Each number is 500 + 25 x the weight over its row's rms, rounded and kept within 0 to 999. Layers, rows and columns count from 0. Numbers have three digits each. The size before them is the row's rms in percent of the matrix's.

# layer 7 attention key, 32x160, rms 0.0962, rows 0-31, columns 0-159
074:501496462543474464502512508483474470497506531505466542489526486537521549483497511478498468473494494518507489485512495502450518491470498480471494495535471510489527477491487501493506459544497500467490500514543502472443496532471491482486483541486549473533521540538495453459506527484478534471495505454511472508520522472508522504527493501507517537508531532511481548538521445548534490508517514521488455502489514529512516533502483502517500473521463509500454514524461491522489456549510527
106:491425525529502484524474481494495545485462514476495508468502507522470503473467475462493526528520535469546453495498483498467509500496474467459450527498528483488509489504481493455513477486559490512549523459525487528473515478521520464495529472502499544503481500497526509541517492503517475518475450505537511523522487486513490509497483485493479490524471506505508526478479462499528512493510468516482487539538526492512527476538516542474489506485495485525534496505561541513519443510501462
083:492453529528498452502495462483492495458484503470513528485540478537487511494462518437504512506538563500532442463495532518470547508467531453481487512513514490489532481489491480498541471495501506501543514490515461502475516473512502463509496477516456529530504481498534470527539541488518510491491460476527517519505531489506488499497462510535463486507482515488487535479477467509545504496494478514487487529528533494527495523525484490473489483530498492545505503481567527531481491526511499
088:510494524487524515504534481505542494504524535510515489499501529512486457525508439523488458551543522483522482518452522491549541500551532513523517517502489511498484497518522475473488503485454516502542486479513519539515498516546509503464558476504490472511478481471530489506505495512473460512549495526538524524534455496497523491506488512510487510468456507539501515517482498526504488467502489508533500462542531501539483453504538462467499488497528490503499487502577509490509515522494533
088:488517521481484517493527502452552491484536496533511484525501490504511482526457462486482506506514493496460505500465491480509516459514524524536498488507502496517488517513544461519491489507453471481453472512487462477554494517484468498492500469499489478487498497496496509504490458543468518496535544529511520505478466513498527468515470553535491475437508504521502501509493507468467506466503517468508526464539516476551444481464509440508513514514538522472497506455477507549520490538480511
088:441529477478511504493481534491482496532505494520498525532500520450553506503516507540544529527497428513499519510528476506532494510504491544527543476491477477510468528470508503518464483481522494467495488507484487480514466509512504549541517520473520461488525545492479509475495488496467505512481524518467478517505472493523514520537526465458514520502514465505518482497546515488475492495549546486523520503459501556460475469469494482502499488508494512447476533506449481491518498474532486
060:492462506521517422483478482502490499513485497459478505483476549492519502456449450494501534497501538493508434474481536492506566523486489478488479506506539485509511512503474477506537521506445496547493471514514504503450469529530506502510489528552482476511519481493503471539513505501517473496500490508547482535527529495470554508472507515510478459531475527537475528484501465532525480489487488481492457536509497510521517502505517506525543479495476493500488468481464529487494495521502477
080:507502524489489523490492455496499501478466482484478468537490504494509506489548502487426451485499521456489523486477459489514522468506480482522520486514479531469494503516452469524482503484504471472435512508487529515514476500526485490511455484517447458472501529489501487491464470553500526483507487531494451484458495502475535488496523511513513523500483528512489507472483481519484505454511522498499561470549457520518514487499535460556491506492529511467486497461489443491481502520488508
094:493501473511484499507510545485524495496497495492504513523516527490507508491518503474490508522467451516500463495472516508443504493468512481467502472467448486480495470476485548519519456524469489480548540467518514510494539526523548523542544493458518484535480450480495496537483500460518453502454496470518441508488473518501491517486516475520491471505508471485487534549473491483520520525522509526493457536480477511514533452525478501511478495540512497518542546493507532504508466526515489
066:505499469538517489517467491518470464513477497482498514496532502509473517488511482503493525490487499490524517527518481516504511554531508498478478524510496506499508464511449495446494531522479536534533504520517540521444534476520521475465496468521475476481499537500516538485544482487490492506471523506497471487554549517500499508517479531447529482515487540477482547467481498506515504540495519486456426521455538472483524526494495517497497527481432484529501479522514499488506472510453510
117:545495510494454486488497511506474491529472489458462485528518499494495516496472504535521499541503473508527506479497597516530544475501499483496501487541486498520490520456558492521499531474522526462523525495512503517508495547474543484475483501490474531511535539540536496495515535521484501489487524463502494522516501506503497480509556507488493552450538563526478511480457472473522505523504468446491498525503530484489496508476520468475494483511476508501493470503508503524464498508536484
065:490509488516541528452527551495511472525519520541531529549513469503455521493481518502519531552452505548485498471493499517492518543491547507459498498522431472524469504503467460453520496448512534488512521480495502500498498486515491536527510549498526492537491485501433522525486500465511496526490497502506531527516524505509506533462520485468501499501516513501469538498502517493529518515531522557514450519473518514466508490531490489522495485508513509516474533502472527517476514512499510
070:503464484499502512475497486560543547472520503484453491550511468510535501512507496500452448471514474506478517517572510474490463512516524478508486483488527485503520474533498505467456519500502500520547545509494519505473502454481519513476533471526517515507538484510525523515499486523538500457547498470492519533536521513486446515444504519524548472511484483477474479530480491511498500529497462495464503485539463480467538539514500508485515487510474483503512517475523518509495488515474490
100:520478531457500479546480458479501474472467482501494548471497484495507513511470503460486529435488513523502438480463530536477476507495445487513468536485488495462549494481519476482529456482515511502520465477499460462502481521514477510525493505503480532534501503507520477515511505498505486475485521485486477493513500470509510503475472445504416507513492495488471457460514458487514530529500466510466478493485504506497529517498482480516490474516528435516520506497489505497513511444528507
074:534445554533488533506486451513497519461481501513496466527458477490490494485488491478469496521483533487459497503525515484524503468526478530504475485493540531511446528509483477505539461488466503517494521506480510508514542505506452457479510470517499491477510476465545510491493478522500501488517479496514517477506512517518518471514504552542469496462487492533563515489519480487498463484473478494511528516539519485572478532495538524487503472486521519500508462513550495529499492525445494
134:491530536499512503499499503536467498504503468497484491505527474530479468537477511432525528489529509535523477502513517495490504526499501449482471518503511495511505470463515498494499529523520536498500499511512485536539481474542497485508523523480501524538520476512504545505553474513525469470517484497499520530457510431521435499486486518481511489559479495454480471490501501515510557536470489528502484519486484503527510530491533511480488526499524532530542545504523523546485526474559488
081:524512509495523488471526523515460488466546538484499488550510448520506495527505500511502496500483480532478512461478535510556482509490535531553536481490513497528519513474548461490478528478498474467457469533511491472541449500490472485486519509457529520502516494507493488475471505472483494493497546496509494507477495485493486468455538524498580544471527509500494462523474492489494494513486480508526476462505526492475526519451480427487494499521517521517482497503488471501505513511502530
099:476464493477495490474497536509463493480505486529481525531484465531492528463521497489499463486510504505478450555471506512519537523491521484521496532498553543462514534497523539499522477492476514501496446549463537527469507486545479539519450489514504529483536477434562470488468492532510463476507502513489501488501530503489460471494511502531489498463496485498521492523491462493486453518535496513513535483512485528520484476508504484528498518509535520454510480477490472497498501535522515
058:524482535505537482518498480533532473444475486502508502496483505521528486503488524514506514540514521465497489528515448512508483485557479490533465520501483490481486483539539460469499471562491496461467481511484499554483504484512461465444497497532491488539455507531536462488522507473494496497473451530529465458505517485526514507507470497526545521501495480476472505489495514524486479503456496520527516498526520514503478453531525490500489438469474471522513479524519490486512462489479502
145:496483519508511481475526492536509500541477513465510528464507528524503506481464453495494520520524517482503470472503512494453549543495519487483505538478479491519508501484487511493535495484485522550565482491538511514460491510516531486498526544529506521521508484479486502547509568471512492504461484507560514527531524515499509496484496486468453474525474495508473536487483506492519528479493454514498497514531534507513513490567526537490507512513509513555484499481546562541497510496478486
110:492504465522489480525478460509515458514537514490498537505506461543462478506473533459478516528517515478487487478537519538461498506517495507436492497504549473487499468475499467501488529436478472514518492518532529494476446494457524464497486478490519505496459516448521470488514515489454497463480486521494506497485531488487501470505511494499494473545471496502481487480511522513520486484566515522525513479494468508536516488506485468492542522523520551539530542479495525473513470521477518
110:475532516465526492516483519505498490504535474521478503501526501476488478523510531519527509508463526551491460473504503531518475494491533463510492500460510495519511452465514518530502468521477508505509471522488528472450464540452468484498473506513527536475527530533526509525500523497452502468503549494488542490492496480484531514500485512482517531524554529462489503479544534508510514486493531489523537525502485425524465534489475468510518512488545490540533481504496484488461548516499505
115:493476468501501503464517494486496496495482501478527469506530434479496491481503539486498487508533536510463471503494515525484523473483520470474475513542486486500532457512486479437522488509564510490464555487474483525520525494489498481494472474519494508480457520526496507513495511516455512478518451470530462478513557522518501536458482530529482504520507502480498525462485465504503529548502442515531496517516474489501484520490512446459468479453481501515517488504552528516483490516502481
115:539542542514489537502504526527500499501458454449494481509513501549555541524501508512497466448515493526469499467517508548481465482496460522537484471486480549520462449489504549542530474490519500473456530522527487513550491519497486478491479505510512487492508483500487498461504507520499512474503513480467505428466532487468460461508526507493502501527498523507522495474464513525501483504508491491472522513518501464511496477497458508561494524511533492485508514478519487488490522526518501
109:523496512502508508454500500549506475569475513500474512519559499480515543462506489494519500493493459475514483513461509553477514555486506536531510520492496521511451508497464493520501464451481518489527520499543517501445465487474509538508548478459511497534467535514491475503482516457485510496493505459516517530507500456496496526474490464474516494479472471501509493530525467498517462472507505520480512490514529492461440526491496463518520527551523508494504490511474522489476497467481497
113:525501521458503533508554503508541561498480462534518521499505514520541490535473509515508471508485471473454545531519517518530475466484514496537485505474459477539531514485516508495454502520487504458519531488463564488501497461517474501492450506459461501517531496504527477507521524468483541465496467506485484505470560473475508506476492490517509470484485456460525499509510495496489489489483537524523526484517464508475469491503499503500496507531510484465529507524483508495524557498494462
111:457498528511497483493489500527485482473498469502523500501502515487483501519520539543507494496503510510530510464515494585477482504470498502495474490471533451473511472465491492521478488495516494474507549524499530478511502447454511500521542536453490544484513527527505517449490558470496480480446450473540500520525539493512509492463503506459542501482468483512529487533519472523515467530491486502520517503456509497498562491497495531520457520514524506497483485515481498501451486492489485
118:539534496484485499486537490500486471495532516532472533558476543474490539503504503480485510473468505471504520536504503484507489486463522460506480461522480446483552505512513502481500484506481500477482481487507527508500499535479522544460478513514504510505452478527467462484538504507497466526476484540505509500499558512514532520508491529505495461428523492490468479524460491546491472504485497467480538467464526487495517535496515497547506479513475514478498466559474464516517528502474515
109:485500479474529530469489474537520508507476534537519515502493521499507499492498470478533491533540506506501531443491511489495504496494518469511509491515520553481499466476484496486510479489524495490447498529486506462548469491526512508529489478473444491481443493487492474532522532539549506507495506469501517523507510446442512487534452488508498493498509508487508502521486483474512491503509496513506522498520526487494451484419486392464518459502488492527520513482480516514503508502501517
103:509527521501516499481475468515454473516535494461506485571505528511476506480467505467478537439498515531494515459566517477467483505505507477509511498518559485491501509477487513527526507553511469471496485470491477477473463502489513485525501539506475465490539472502471477501489504451519509489531488487499503483500497509481486490483496541522502477518532497492515477493480525518466519510493494462490583468513518458516465500470510450504519485545507483535475514465524524501455515493478517
121:465497451522519494473487532498507530487525514516472524490486452495504459509502511514499502482548484460476464472490495468534497515526488508525522537520511529488506573545521518479461481481509469462499501537510522496535509492521503524544490535536505500489507545524523529473527517499511548481493507531475476503481521495550477521507523485534492533491514471493491492521491504509496451532490515506507424524497526504471486525447528500515511489456533521501475461475494509544486490551515491
119:510547478548514517469545502524440496486523542467523469510504488514506503493501498501517458490484476498546538510532516488532456489524517548468496525506481497515495543501514464480480512519510481492518459493490461461507491477492473512513485500490530499423540532502509487478495465480488569481492472501519509463528523526519493509545484493532523507512559516466488458462533437501497472486467487470496496508497514493494501517523476486507492472539496524490522491479464470479487490498510523